Each number is 128 + 24 x the weight over its row's rms, rounded and kept within 0 to 255. Layers, rows and columns count from 0. Numbers have three digits each. The size before them is the row's rms in percent of the matrix's.

# down: layer 7 MLP down (transposed), 192x64, rms 0.272, rows 68-134, columns 0-63
# gate: layer 7 MLP gate, 192x64, rms 0.242, rows 69-135, columns 0-63
# up: layer 7 MLP up, 192x64, rms 0.247, rows 69-134, columns 0-63
down68 095:085158093135141112132181126116114131090143115147133150106130121146141142127148133151122107181142126166115113136176114130100171118135124115111148119101094143105069125099167125137145120180115098
gate69 099:171082114109098164119103166117104120104129168076131165154132130107111149114117104124175122157108107082123139126147096149121118113128128141161156115140083112094107155138153130091117112135114134
up69 100:112137121114121126168171144111118143093150118120104145128137132146128112178116122115145115145175192141153143118087111144123176107146119109143088129085153106105119110113070125150142099114137154
down69 092:139110134113113115110074170100116102136154122128134107112156124178083158137137120097145126129144136118130140121114120135161102094123081126097106077160138141099110168096144144118114100160102165
gate70 100:146131184099134127113121124101103137175130125144124118164096111100111107110115114124125177147126085114159136122140154166107117133135087117133141147154123080096108172167115107137140142133173092
up70 112:145144148132125170141098135104125133121116162117137117073090130147121156099110143165159114073121104124101143127155084108139121079120116157124107091106090143149077094108122117140150120124142130
down70 122:097143171137143150100122158123123097134145151155108160128152132191161135128158107151129080175147109162141160087135151151142123112111123103129131126096128131107115114158119171145161148164137116
gate71 097:132174095130123090132127156151078126135098123119130133068131157121109106175074089091137132112139159126138113110118137123091113116124153135148107179121135172117140108126095118128125156142151139
up71 081:145103143132111144117094122124133106123119145143143135188152204085127120157142138143123148110102108131078139109108119145111105112095184145137117152120155124107124101153144156141124144166161155
down71 085:100137104122122128166120148151144149137167092112131145104131098158148126083150123161117130107142124096150155143219098077141133123134110134138137096134145142151153099102130102118124108144148143
gate72 109:078146136079168166127140132117145101140111114125131168176150124112134132150078144127123126119107133128144140125162110093104109097126116142136120151140155101139086149118094106102173182120152135
up72 107:068084140122074156114123150128109125107127117145125165179101139126129101115084144117071119136123157137085112144122131113106141120123113130132096117156130127157123119117125147102172112158087099
down72 111:159144118092114174138126115178105110177099116164130126098112141119123133170164120114121108150138118153087123111108141115096132112168064108103121121104141161151133127157130150136098124165140119
gate73 094:187125110138165106149113134119128154161135139096109125204130137125083087104136114126150094090124125128122143114146112152144131133153150095126122094137112110087149131175110112134148154118161116
up73 107:171114138099135115113080118154125169170137153143093130124147121118162126108136102147127154108111134125137121158138102124125119121082116162094137121186148166134155085134122099132153176092147144
down73 102:129102120080105159107122088121140093147061122165124108132165132135142160111100166126159133129126123135134159173117117140138182155139135134082110162145157107141113100107142118152120137143114146
gate74 098:171162165073130136100118114124103126120132130152135119108171114090159074143122112092125093116091106114169141141130149165131125123133125161111138133123120114131125113147115081140150166174133094
up74 108:110145121150160137096143146158082125108166141115119123118110102160113156138112149104146155123118117135132111089153124112107170116135122129080117094105169142079160071177130125117147128097116133
down74 108:131135093127133145123138097139165130137125107146127108119106183111123103125124104101153049143115108109141128131145118129151153165116103110100144084139158147165125106199121136118114125091144120
gate75 095:162142127130135127116108162125112165104157170119152165144196122135136110145106131161117093120107115122138102110148132095074132116137181174137129115152131106123165114127113099097098137156122111
up75 105:142108133161153115126106140091141128111159101145123096140135144182115111128157148159123147140084160119067138180114100104127106163085117087086113148128126136098110161122109123125137129123127104
down75 105:154122132126144136123094150154122119152102140146087125164133164096107084132127137107112111133088134132131132161167151189137169142167108123156132120164104093105168111122123120137163145086109115
gate76 093:154141147086137085083135111112169153115161131118106101138151163121169131084103138145141153071132160106159137120113119159177104137148149141124147097116124114134140143131126139140172115137095136
up76 098:140149179146121151109122101119129114146133156089092131133094169123163167086099108146167154179153118134117127125130080108120129088128128123126128114132105101186144137167113131138106121138105113
down76 098:117087146122140145143126141142167128083114137144132129113096126117158121167144095129129096119131162148153132142133154137129130092110145132151139192122152160162116107159131111098167111203144112
gate77 101:131146114152086140117111107151150131116150127102158118106142149114144133068146128132138094112102107178107157113165163158118082157124124169106158095105140111152154129116136107131130134139067130
up77 098:114127148131089114180106162144164134149099159146138155129096094117107120081158141151125145156128107130098137124159181108135110106138130106088161126138101141080122155157127117161089132118122141
down77 098:114117101112119136119130164134148090100138128182129129157154141115090125120156105120117095158125090110122158096092083108148108161158110099091116178130122128151146132131166098130107149152111162
gate78 100:108092131103127140125104159086107161164120089103138119179134135112153121110112098101134127157117100128108101130100143149114137155095121098107101169134107073080149121100128125114106131102123090
up78 125:188103152142141130178101157163150103112119157080088109117133108118155123091154137155109100102126139169090156140167131096112122132116131133098108125143150135177107143121106121138121107140139115
down78 119:128160162103154146098095137095103132128109098094102101146175127083132140126134154150134156142157124093133167133145156142128139172114092116132093126169138104115115079096097117124101137118129149
gate79 098:129096162131168127102140135157114126128176119090112076147151109139152130140111072164112140133113116155121080093155117140145080159105149135123105158133148119127167128116084139123138151146126123
up79 104:127107131145098120127124119139112102137174100115164153116120098164125107126133171150120107118115101159136092125095078139164123104127121122073090146171177105096138124132141107141142156092138145
down79 103:142128133136141089141179119109106148104102173129096142097094166114164112147110134097109124135094107124094133149184117133113152139101134107063149143132107108147116135135130146124115083145131096
gate80 097:118098167144070145176124130114146127146148109135137134130140148156122129146096119140163122097106109131149161144145147118123163153105102100187131147138109113105133172126119102116124066129139174
up80 097:111160096129130160118174132120131152128150120123166118115154135139142116122108146137190140123096099092155180131125086105116136121119134141144156101162116095128105094140156104097114185157140141
down80 095:133098183148112157187126129126083157100138153089103102148095112120130104129112126112113137108134126176142140143128111103111097123134157125139104162125101131152139067179135126114102123111146132
gate81 107:116106111128144145132064115120076104129097116137123156103087094092076109130130147109148127168119112118091159169109148116106100089155153129102159112115125146132123139135102115152146130127166136
up81 097:118117097171098151158118105134127109156133116111112153189116149172124130125167126121127113134122108159143101135101154158131098092081124104098078089148141113157123148160107112104117138143157139
down81 105:141173110126174132109136119127123102177143081112124132122144119125153117171135079111137138178135105116107096111065161115141122163154175125153126128105118141143097114110132118163131152109131125
gate82 096:109138152116141107072136158074140116177135156148110141111168101109094113123119167106121122078119149149095110141124103114142095111108157157101161133121148117097136128089142122133132153100156118
up82 104:146086118112132165114111103139094139121128162158123138139114126121175146106136148113149169124099131106059137112075090085140116132151161157137136108097140129159129129125120118138093159135117166
down82 107:099133164158125162174100181134128108110094104109121125117140090109138098158125122106079098110144150156146104159132124140157119114145131129134126139107112158112133171170114178108125108117131085
gate83 101:126086109114144154129154089109120074123110076119128098138123116090123155147155148153166151128144155134159125115132120115143065087131142132134115108104102085147136149144167138171138107131138125
up83 097:111109156127110161104186143092162128182112161109131138150087125121134097120148106143147173134096137134120121162134141134126122108123121091116141105078127171170150110150154103160119154121123130
down83 103:157139119204131129131119119116148143098155107124139118103119187114152138116078085111114140127145072100095116163118129149125124120114108129167109128116137111136149117095121120096095115112133087
gate84 106:109127139137098088181137139095124161124137143150113130126156134162100134120118101128151097107104079154102151117071145121098126125132104089159109137127136112134164114084142142142157144182104124
up84 109:112192129113124145123117099110109148131104164147117126141113121145161132086146107104128099135104140105140139129123158085110153129090158110168094106187146156146149138173162132141112134130092142
down84 113:102094161151101103117102125128131127134125143101128131119081157165106131109107121132095137167161137162141098110098133131169136123134133159136123138148179172147151125151141104116115147086153066
gate85 104:135159110124118131152096136153098110122124111149172146110146133121103161116157139176107130155155142113129135132184145091154125119102140171121125148151121173100118138109116120133173174095152082
up85 106:168155120133104115098119121112099120090146118134170128118151135109115142196118092112127140120127141125118123118097169093122135124120148119185090131126147140122089098153175156152094143112164146
down85 097:143135142131098142159143118125167155139150170175122163154094127130143106130168094072087147111127162125123127103115115109120146124122114175105150149106081131112159163099122098117145126148105141
gate86 105:134116117077133116154148107143120160087100123120147154133139104127095144106110087101172120140126116080124165153122103123088111132165108148129132112116119088147098149168159087100128146130134168
up86 102:130105150115144144101142083095182111120117132101128144119143135113103128141130148156096146146120092152146138118134157106181139110163120105149127101147126090129100070070160124119125090118128148
down86 104:143123115123112134145161136151143158149133090112154130146102128149092114134122141127141067114102134109115173167120139132096150162172060134111141087154130144105127173160153153119121136140135113
gate87 084:122147142178111089099131169141118143099147125149121116118108139112098133108085099130105147112110153139108113104126125083133105177116090169131086155127132135136114122082117131122141150084153174
up87 083:086153145148117146119132167113141176139144125140136101168142104145139130093104147134155123087158112089156178111145153113099108099148132114124118117121132153195093146132137088134134123137166123
down87 082:123135100140114080112088132137120127129120131138124088140107138146114089088135107150112122108134152146103115104142153136098124176100134163162117051155151111097084105130131138112141135083125141
gate88 097:138149136143164122125162133080148111124158131075124124104117130153157120146092169135140123191121081132114095128132148178112108093133134130120126098120125076147095141152116142118136103113099106
up88 099:146088089087146155146131137130103124151159138155126128129076160136127111130149141128142097125111103171149149130134148139125163086108131142131065103123140094160103129118156096114140092091160123
down88 099:147152110123145143061120118132102143114145153128139131121115157119152139140160131152151100129124168158123087113121100160086162157117141085155103145093109092097121167109109110137098121124168103
gate89 106:146102108144126100165099167129153171152100092123140117114163143148102102111102125138145103114127142111064121132121084161114096112139155121155102122143119111169099122095095131114142143126167104
up89 103:191099110109127141090103125127112086128122093137129165128163133082135104142123105137131112136139121139172113113135116116127084125106141135141112210160101116113113110087144095133137136115149124
down89 105:095119149109079136137182129119142105135116113106109132126091145149141119127132144139110094120134136124165142105160163111112117159133090116091158117155140188112102150137061097141131154128141149
gate90 099:134125100178120126121107148127114092094144141106144121141152122148150167134131109152168104114121120136129158130186121129122094094166116178139169118087090143108155136139141151122121094166134161
up90 093:084095160124140156106153135127128174097074121123099127138129149155158125060108123128084147109149130110098143095160130111132129153089157151141133113102111136112115100107122127131165141099113106
down90 094:108179140089117176134184114134144095098151120144130126158174135130155130152141120075126129124122101138160113138117093150107130105126117121154133134128139128126181101174111147107084119159136128
gate91 101:103108186118135132123142137150176157162071109132127115126132145121128087083085095156128146154136122119086108135107103110089122131115134188144123104128124147149147112124128141113174139124114138
up91 105:125116120148133093145121145145131087109097106150156103118128125147137150173138138122116165119113117087162069157117155132136157092120093105149121156151118087114115159146088126083129100161105134
down91 100:177154118100166124103116130106098121115121117123191160113103126135125147158138101128114089158141138129119144127146126152156133139081108078136107143137113138082106108117132075140128071121121130
gate92 097:117155177078165148118145134131137134142210153159097124150144146116133144169110113094131101147130094106155109135110139128099131129087105165119118129133132121109111152124134106120099149145086111
up92 120:104143154122162123085100100162120145160119100120117086183134111135106101156162087143131135111104184101139083130152120135106158125085134118138113144110140111137126181113119123112128121134146155
down92 116:163107173134123138115108124101146153097120170095107103137142130093132119085097114097166121129104142121131114089131134158131116188148137137175104124155137145161114112099109176130145115100101123
gate93 098:134114125136075094106160174119149117147147107149119127095101171105125133092118147109164106142157120155116113130114075153116135119081148115106154157140121103118161153108115127137146154100177145
up93 089:130154099093102085131116115107123077177107135164132125128091153119138146116146145115118144108110136086143133125088129165123100123170083109103107147118139089111138154105119165175108128124135105
down93 095:107110146162145133142171142131093135122129136116088133139167126108142143125067158067160150111145142143113087131131137138142095131164152116175126106165139120156110113147126095156154144113129094
gate94 084:131111136113162136145157129146165125125082115090153138148154148153141127148094189132128141151167063095148132091098130152123091127148139137128118164084152090120146141118103130105126136134145134
up94 105:137148105114155143183154115131149153106108113140090075130126146151121113171147162146147162131118158133156141145139136089100102092132129127113157129127140085148145086142124133136177168109141101
down94 099:151136098135125111123136127153132141110156086144160134101127125110122136135069137157133131123133165152132183118134144140109165132130140125146117133207083136151123117155119068169150121107130142
gate95 098:087142112117084132153113144158114151106139153156136157159129111107090127110118142109164103138125130151186112138071097152109113133112102124146156126127135092077118129162129074139128145122142148
up95 097:063111112144142154142153126109153101139130157114148128101091122150130058127164139088116103156143129104131118148171162131120107115129160151107146130116083109129128168143134137140087148133129103
down95 097:185146121140164106112123137117107121102136092117152141091164132117103124129155101140105136161134114154121139090162099157086181137151133149105155122100137082127126093092138122124144085155127136
gate96 095:122116115088127102130153132135167136102152125119147125084126138119165131139116095161121082129112128151138120163102156148094106125102142114135080114150168133093106105159157095181130150082119121
up96 097:152129127129117114101147137134136106157101137122156127156121107125122131130152158154097124192144125141103124143143145166196165163106150123103091113155145124165160070137116148130142154150111148
down96 096:145092134081130095103101085111141120119121103130121092124148124132161116075118131134134138111131152149163122114170168107097118138147115127105128104131165159123165156110113112172184131162117111
gate97 104:123128127130103132137149111153169135135126118105132075130165136120161153105113114077166128121095155115122162162099124146139153147076106092132138099132151149171142122163090170152114121140114154
up97 090:137150128165130105129083181136103117071137091117153128108104142153121090123140138145105100110144129119154100133067100138103115096128140108163120125078105140094117116101149111135118123097138146
down97 084:080164121148124159126067102151095110163133120130116115150097116065148115107132117131131098115116127133104096161142114175148092139118124090143117138143125116128103094125118130159138108163095150
gate98 106:118152122090106135136120148142124140117117125190112155107155099137105159123110130093138138133075113156126149147127131118138142159140126112103130101047138133128114119062128117186125136126119136
up98 110:102114112040096105089139178126143105101146105163094141133138124144147111107126107115109099097132120144145151155124118171148111106129138134083128158123103155104135116119147128116158131145094133
down98 107:096119141100121144134111142092133126139131127126118111102156107100096153135138138112124141140130131091144139131153105121143135144139139060105211120127163105125155140163061161131155135148111123
gate99 091:122130103140147095105132106128117136141136145144121077152130118155108118144142132116138141148072125097102076119156125144148139147112140140121121183175145111112124103096071120148146069133156113
up99 092:146118146108127097136100101120121119128105140121112129095131143139128095087126116145133139108139111107144135137106137159049098080139139158175128165090120112114160141136178168117149170129113125
down99 089:129157121124138103141134140120114115150137100114144125144137150123136121118124135119145144147129119134118107117158108148116125144110111115141094027110111107123144117109054090152167076099100118
gate100 091:158159139086148149163152128144154122116106140128144147148164162114119152068101130112142123139170100116096108095121086140147101127118149131135160106101124170107114162121161126131127147135095083
up100 104:124105148122155165113132104087141111164110148134123105122093142128126138130103133126112162137130110172142119095081111171095097136129150103120164122127182163107139124096121115105114166155075109
down100 104:142078141105109142152095121142162150122157126147188125120101119124109111147136140119159068129144161161153165122132104096139151166146142154140123112121122140130166161124140159172105162122112132
gate101 090:102131138071126111163098145088105140167147102144104118145129098144075106107117143114153122108099164077137138131110108161105123116143110105166143139163129132107132144126131146125163082091116116
up101 099:164122117166110094080103092136107147124129118138144118131124148135127131155134109170152097124155167130113114118122159119121100151154157156121130155081097129141147139119147109120144147161196077
down101 099:122115140148153094157142139122170112148118094145151102134141132116146120119155115162173122135080135153152114120147141083129137079116125126144175050108149158122134120114112097127139158112115106
gate102 098:096099152149090090133123117116102140118125161106124154159108115134120087127077164098123116073085116146159132133122120157124109145106160144111163144086121122122119162131106099155138115138116173
up102 100:130144123101143131147131122145123140169132106128144120093127186155121130141101139115143098139110149078106089137144136098124109130184139116086096176119153144115156131156139119125185162132156098
down102 105:123120133122125109128106119140142101106139130148155117108118046123138074127155108110113112118142109138140143107098154122135136059143116205155128104122117120139091099110108135143123154129138155
gate103 095:128154144095165147132139125085122127164139139181108128111150097131096137074110096097172125144104101143118133101091118143103123105148158116149135155114144095141110128097117168161082133126115120
up103 109:130112087144131158173099091093117137130179123171163185088119083124129163114131133101122097109138103114087157101112119121110130134140120168128153129099133121118104127106130151141106154133119106
down103 109:105160117111164171131135105077187096099096113157066112084110151133145119117122138107122071130121138104116133111146139118154130123155140106131125150142145103122119160115141151131146172129126141
gate104 103:134094137124142126115095169157120085081107161129114118171092125120105113130102134137108118148146066138090158132136151122162101118109166146107103147139117136110136123131116080119112173142150159
up104 092:120146138146080106144114089175112110155128167162121065132101129112132105148165095150159165135088116113106092128124120099109149166120127123133138181124133152143131144120120085151130131129124141
down104 099:125104153176119155137126145138131166131158153099159148110120121151160175117087137127092097107115181100105091100124151141136128137099091128157159139110082134131134140102157143095100121144135125
gate105 111:151107145135160117165080127079092143156133087111140136136151104111140173090125169119141167132150135074116111144117136103105117129133102108118144106148157142143154173135124111114107084135149119
up105 112:178127104136121150158153148120140105111134173131142092134113158145130149158125112095148111165124121135125112123129130061181168139086134117132109141093111156155128146098145178117110139136146108
down105 116:130163142162129162108113144104127133114109086106142118113165155139128151169135109104135174143116125142169129121138116127122105073136100122166145057143102134130096096131127164106129134175129117
gate106 100:114175130115168144132100131099124132129113129133144161109160127130104152135158120184118114125152121148131110103151161131142066146114134163104082133071137123116146140146148093131096150087110150
up106 105:113094115111134133111126106119167054135123144150142131133130111102128085182116115121128114078153140120149096132098126139137112129102109092105100137114078125121152130074097129106103139127159104
down106 105:105093130155105157076132136148113138118157127109133126177114132122135132111131082086133155143136152148152071138111122157115175134156111109096120161116128121115137126146093127111117172178146097
gate107 090:148182141126109146168115148115138157137173088107104126167112114159127135140152142116138122158170149125123159124120105068106107087167129131148108097153123107120134133125126161127072136119130104
up107 094:154155096119123111139118152153132145151093123125089120071111144142123121105122100102159189140124108138087098125130094154139116087104173121089131169117136158138094139131103150145144152102122128
down107 099:164145142133135114145128112087107136159143139146111147097102105141111143148156143162187155102153129139099126120121154141150126126131154154150138028132150143120136108122109118131148085125112142
gate108 104:151163150111109118089046154162109159111127115103141133116135078115131140101125138117125125142108118108141079081100115124098131093093139132118115096124125150128157127105153124131104084113116125
up108 106:096131162122143063048166088165126135117079142111132136122160112131132132144103154125156137138150142152148123101147115141139118103106113125106112114103124148092151124116150162124165119122150142
down108 106:156157167111098143137163136159151105178173151116140119110131162128133142129128108159135145130173128107115085141162138095131145142155161144142102137127146086128110130114138115170161116182155131
gate109 101:138124124066128137115113137095108106127108106128115157139148101086152158110124131122099121067114091118115139126140135129124101152130130153087108140141160108119109098129111128127134055140064131
up109 099:129107085107072154136109173133133150144108101107145131118130134124097108190159122116127158127168126094117104093144153119129109152129132110151084125134122187155129141094152103126127090140123119
down109 100:130115154167162090167152107131139149159107133124094160121108153155146104126120147118146147160149136161103148133159096133160144130157170155109121097101088176126111124130150089129106169150132127
gate110 107:157156131124077134129170155106112141141145110111091143106136104105116105099135094157124125121101103094115099153117067125133143145092136148148151127122139126164161144138102133094185103110151108
up110 100:134167107162179117078126112093127123135103136125122127124165127104125120119151129128141120134143097150178138099150168121095129122135137100143094121147086099121113189146147148099070137132145138
down110 102:120105135115155110099111110063099118105073092176102132120141115130149082114150109163146150112118139109136110137153117145143106152125113127133127075153126115124162121099128087116158099143125160
gate111 103:142122133129116102160089150123164131137144118128173128110096112114121102159135106112067100090132159110114162113136126167142097152105139122151131114184162120141159141079122121108150117135106089
up111 115:153110118103163143105064137100126125149124138122130147131107124161166169123115131129133146134119099057146133141108164101134148153100139127107121183142096133145138154084139113109102131087138112
down111 113:142133093081137149131099111126111170142087114141165136118120099098156094163154132103104159138092127146165109098157100094161103102151113127152132100130101116141118129116106132138160132077129104
gate112 100:112143150129134143131118152086138118130154135148192142127136143135087129114109175178120095148107087137115150116146143099137159127133091127151103074165126118093152126118121119127123109186107121
up112 110:112114157119125142111160137129141171103141131081105097115108135118117142123114107182126076102112166150110124158150090129125133145107162126106128124143139096099129116118094166110072139077122110
down112 114:126111092106165182089124128127124112106125111152082134130181109125159112094137081115130149129105159127147137140100134107143118125143115148151131104130135133103099163199129165104150143113113145
gate113 106:112137154117121124133117120126108127134118132149118129096150156129126150172124182095140124161125144126057137150115143119168133117151126135166109103131140181082141160060113124142134141102122096
up113 105:152141131101122152113134149155152139136105127143126122137159130154133113140123179084086145123154126119103117142124180163086113130078115147117135128205154133123174145122101097154109137124138142
down113 094:123137154123169177104108126143114162141098135145123131143081192112140128123076117130137137106126142142144123141107162116120130135150150130132091140114142164152091154121095140130072093166127097
gate114 092:108123104120136115100113068080139147133141132142108161131085137115120117111107128110110104156111094144109128165100174184093093160145104119114122117124108144121133177106133113126154124154167115
up114 105:122111122101157102104082132134104098138123123150142139124121161117111105093119116107143139111106120190139129063133133098103098147128125157113153145136131100151150123126142113192172176129109133
down114 100:126126096138108104143184111128136095100094131131160128135104112128105100124117115101168113161082103135100142102112115115115139138197134158101123162130129093129147145099132139140095103134161084
gate115 095:125148123133176169108136113124132111088148157129164120114086174137145138142079100120150087146153091101085131132125120173130092114120138152090115103138110102127128110117148110112100108127087145
up115 090:141115140101143112152137115094187186110156098120165153121121103145098128134103129158133147090142097092147132128145133142131120125097125092101128120130128161176118139094160127087170105130122104
down115 095:084127150122145138179141086156112129165151138097134127092096152165155102129126132120116094173135129113094152121152125134131134114167128135108168098111164105122119099151156154160128136155083118
gate116 097:117148119115130130168102086101128143131177132114130129149126115158172129098161107077125093116125112142124160138152157106125096152147135132110109126122127094094122187147157080109121146122087150
up116 108:104102146143132126121122127153137112135124116146116091146131107116102142126088137132123149138147102081118111126067147127148140064151118120176168127139157188110170154137161140168123125149116138
down116 108:128103140141136150168136138112128133140158118133140127097106121123137079152178122121105151137098144141068141099138070116127070110135131103100146107104119088122140140121153086121096172114133128
gate117 107:103125112159149109118132115139144124103122111111152130157157135087170135147125096105132074127146123079121147154127106143110108124090132138104087128153109067146119157114135096120140100124064136
up117 109:121145142127133102128109112118155169090133130155127117061171152171158141132114121128112099115095121123079148129144177135119102138131129132145093145131106119166099132124138158121099141171181139
down117 111:097180102161133133162140087086104132156175106137141122124125089093096161112148124134154119123119111119122148082121115114117104100103145096115133128127105106137088109062122114120140131130110102
gate118 096:136150142151115129142181180125148102070116143116134133086106133144145125136113111162098062125135112141137120143102167129158119124118129160190114090148130127116116109135125125146105145133172137
up118 085:182117119129118195143134130106119150148131150121108154089111114099082154118138137105142121114086135107143086134129136145152151097067120140098133154124128120119140131129090126075134092110144135
down118 096:134111130108116136146099140163131137128116139164151156168132122124125106161092186115125152134125104134080100191109128100141129144134140119069166177155145158094147107137142138140132139127116110
gate119 101:156110092136105113132133101130129128143142163166158129110136119103190127160120126107140129099121159145109127142155082137102117135082124123154101111144147094155123155078164106166128132090155157
up119 110:149121107107118173139146133166168142131113123114140095128185112137105138161134169143132125138100123084138141108085145144154178121119170171104118111141183092124137120152159126128143152128130126
down119 100:130145152139152066120106155147166119135145159137121161116127126146102101100124127097123099137157159127157151109133113122139116103139146165101113091080103132135060131111154127140177119131116160
gate120 109:175190133126119145134088115128102163166131142133159103131139134112113129147151133104130159142135171141094155138108133141148107169112163108129143102102124135105161142152109105152139178112129180
up120 104:132139144153041113144093118106091106100131096105172103155114132143140134157131139153116145127124128128111125116139146132156151130063131094164134173158117123099123129158121144141097125118149130
down120 104:111113115145154149134135146087136152176150074130115112104136126152160133119091159166123135124166106087108120158145109084105132122128124157193107097135112116103156132124120103142152131106098114
gate121 102:135119111086130141120144163133125130153165093129122122129139128113123070137129166120156087118090172105108138150143125146137118153138151123141141096138151087123152162136167114197125147129121080
up121 105:118152153135150142127146128130098095150116147137131161131129188201143093121140137131112133108102120086126130075149153120112093141175111135105147130099138126108091105106158156130154117112146103
down121 106:127096136130113128160110123158104165110117180091115098090131151109108142152135083127130106133158150122077108123126084139113148152108090133112170136115175095113124156138105166117097142120135126
gate122 101:150133096151063101128127132117084145145111117148141127105106095094115156114099128102139108152111131118112136136120098093147120127082141126122097104121134133093050142131157158102102151138145148
up122 095:117125113161198111134125126151125125096125112145138103154145102076184137139100115111139096129099144079100151125110106170121130147121105125086108156121094143138126128126087128111113116148095104
down122 096:097123139129122124110135120142134157101107180125100112155145157137120117130105106135156162133115142145135132105116109147108129146106097104177108178114125079143158090135131174145076131101132181
gate123 097:104135142145140103130142104138127182107126097091127153158118101094097107116108136115120138118188166177129141117163145150127099118109085157147100145122111114145107129132069145154148106123105132
up123 090:165125149158132148153133150124128130157160149162181162101159137128131135115123066137118093107162142118139085128152154149124117155146109151140100159147128106144106127152141088147134136182114157
down123 091:129134125148116111152144141108122120106139140131139117139132182139070142150118121134149106112100108137094116120119105138119141117124156095071141141113172085106177116165082147112118147081133086
gate124 111:093093151185147134137132139125095133111145127119122134149108137138144139111145153106143103155097163151147145152129095115114093141183121150141135113114145114113111202114156132166167154103150110
up124 088:119189124126138103112163094134130085095152116125063127166117162143121148139121145119114132100139116152151137138154105128131125096121091097114138122153183095114162178108139122143126117105141120
down124 097:119135129142086127146154159122174112155139130130139108143128088104141122113119151115118125172105135112068132121194155127158109135126097108186113090108072140132105096131109130139118138134123120
gate125 100:171128147100115129165138112116152131125109138119108162152149128164175153107116107125146141057140119141127119107153137096093122149109113115151103163171163114136135098131116129149176130115136179
up125 095:089131132101087122134090097119127114125124136204132143110172131117119090157122122120129145106138087134128139116147134145174148126136134123139101143113171153130143091151152167122147193146128133
down125 088:118096123160124119087093129151114091097172081092150166137149118181136142113104127097100183119128129153160127136126173141112127136145109122098155115157158110143126128144133113109166130105144127
gate126 094:135173163144097131068119123154120123128107100093187160128117156139136126144125154089095110127115083120128134104107121103150119124138131120146098099103110148074131124169120118095116131122170130
up126 094:126134150153156142130150113115153127121092161148151148175145104097126131157079125127117183155072108112149120135144089111084167132143155139112164123111145125143155167124103152123139122152111108
down126 093:094142112152152131123125133174107174105117152098130165140163132146088136140142163108114126084133125132174133106103097136102104143101147124132180125072143104135157139173136118102120117122140109
gate127 099:165139141121119132134149083108125159156126125128122157132121110132089124120162111093110160180084103142120129128176143106113115128128131124117116140134105108098126147066188080157143135107120106
up127 103:094118133154114156135102159156084141115138137096151113128153141103150173097157124132090134078152126142127093144107125120144110105100142124118123196135148168103090115129120137117139101140083118
down127 105:085137119120135135096095136129083117118171145079127140140114157123117140116127139125125126085143149141158140121089109122147118169120153156144149093188162122107165133179115133122096156155111117
gate128 090:192107146109119139100119148104167144184129108140134130078171145130117160145135138129124127136148130135147138151162169120105097098101135169144166167102113135136099106130142120144149142103165126
up128 088:110093118096130133122125103099154173080086138142145139139125140138163094125141106157148112123168094140147174096103104130130101146128111132171138157095108094105162121125121162152109143097143151
down128 089:105138141138121152105141077145089151160102109121149119123093104103145119127078133111118134109130123157123099148119136124184114131072152147107152160094175127112097107131101116140111122122160170
gate129 102:139108155055144113129164160119130132135134103130130154113152103102109122104079151124151142079102103139149131102129134106120129134083112142107161113102094124117070135125117119146145084109126160
up129 098:110119137153152078158107130133134150148155112132148130089125140119116114118086151167114142116079093083107097121108094147134164114137142123165140139136096128102166144146180149123138160092141149
down129 096:160091121118147106160126117149145144158122134122148109144184117111159138099145142163141121102126123142069106145092125135150085136134128136133192116118106116111077139104109127135155090099103114
gate130 105:106115122085172125118116132089113079134117133138146108142122071130129130110137172103154113120115165117172139131100145140146116122121089126103106113110136120083127149065149133130169113127098095
up130 103:122120128156124137142174123106124163124079132083131134137152120111171171138125108132107130134128091138113134090138188106130149168104116118135102154108105136129149138157066152128118164101129160
down130 107:084153108086168152159078104093143134118113129134140160093128116123133151119143108122152112118163129151141180117138125127091153086168119110140097108129113078136143120133147126141095118161111158
gate131 101:112104123119128103135123096137175121192114144105106099081148136105085111153087143157112104114115118156172133124152137101128139126111153157156144144101129091142139160113105127074139153132126109
up131 091:153089137160110135146126111146098144098174102103162103157127125126112085110116128112175126146134144103126075103121130155108117185143120145132136142162118111174142088126117113144085103142136125
down131 090:118152114089143104139112106182104149118141125105156154104123087163133171144152104131119084144127081075092141151109117150117146126152144130140131092100097116097082152132126140130128149124123156
gate132 107:110149168120110097132153131109101122106127095094148101109130122093130104185130133068121126138124145166125152073129109171127110078111158093129141134138141092133156109112149144146123150128103113
up132 096:101171151119097100116125112127116151063132135142119101098102113144097124163126092115183132131106144136158134065142115144139116116126119159151118110137105166172139105126118171121129157128138106
down132 100:136126091131138174142109133166153111139149143145154142141160166161097137117114129098092129148146152068123124182133126118130099165144135130105122151115166161114103149172115145137146104152089126
gate133 104:112150151112138150114116110156118162157108144149174117118134127103147100124143125127141132125108127102112121124109140151043141090133180119110091159110156136086151139088150146118175127110126137
up133 105:114133140092156130097122143126102121128121134146145114124120163124138169162169138128100134104152216117146101132175125149122120137145118143093108112110114106121160159118165113142097119106169094
down133 101:106152098082126122167142146127098164130106109146150103168086154116139109151174154180136116129159135097182167130118132119131117137143110143146134138138140179086134090139111115136120122144110129
gate134 098:100112154166142121119131151104094118139115138130181181122105123096103127111097146130152092156111125129161108088146138082112092103127119090129146121103137117139155104102131106193129118114119153
up134 100:120125143108157142078127102128113113121162147129149146131124169170085115126133151140118132133136110146130121136161141169119157117146125148111113113115098119166164138171087136119156060178135160
down134 100:133122160120177123134134113129098132136106183147097129141115165126128116165098166147177138137071096136140109133132116153156106110163128130097153078147141134136126138137097158110114120134120181
gate135 110:109129137189153126143142101102140079139125156117119112157116122115166121147122129142114105112104158118123100163138112108160116108112171129159134119099151088104169178123104091171135139153131152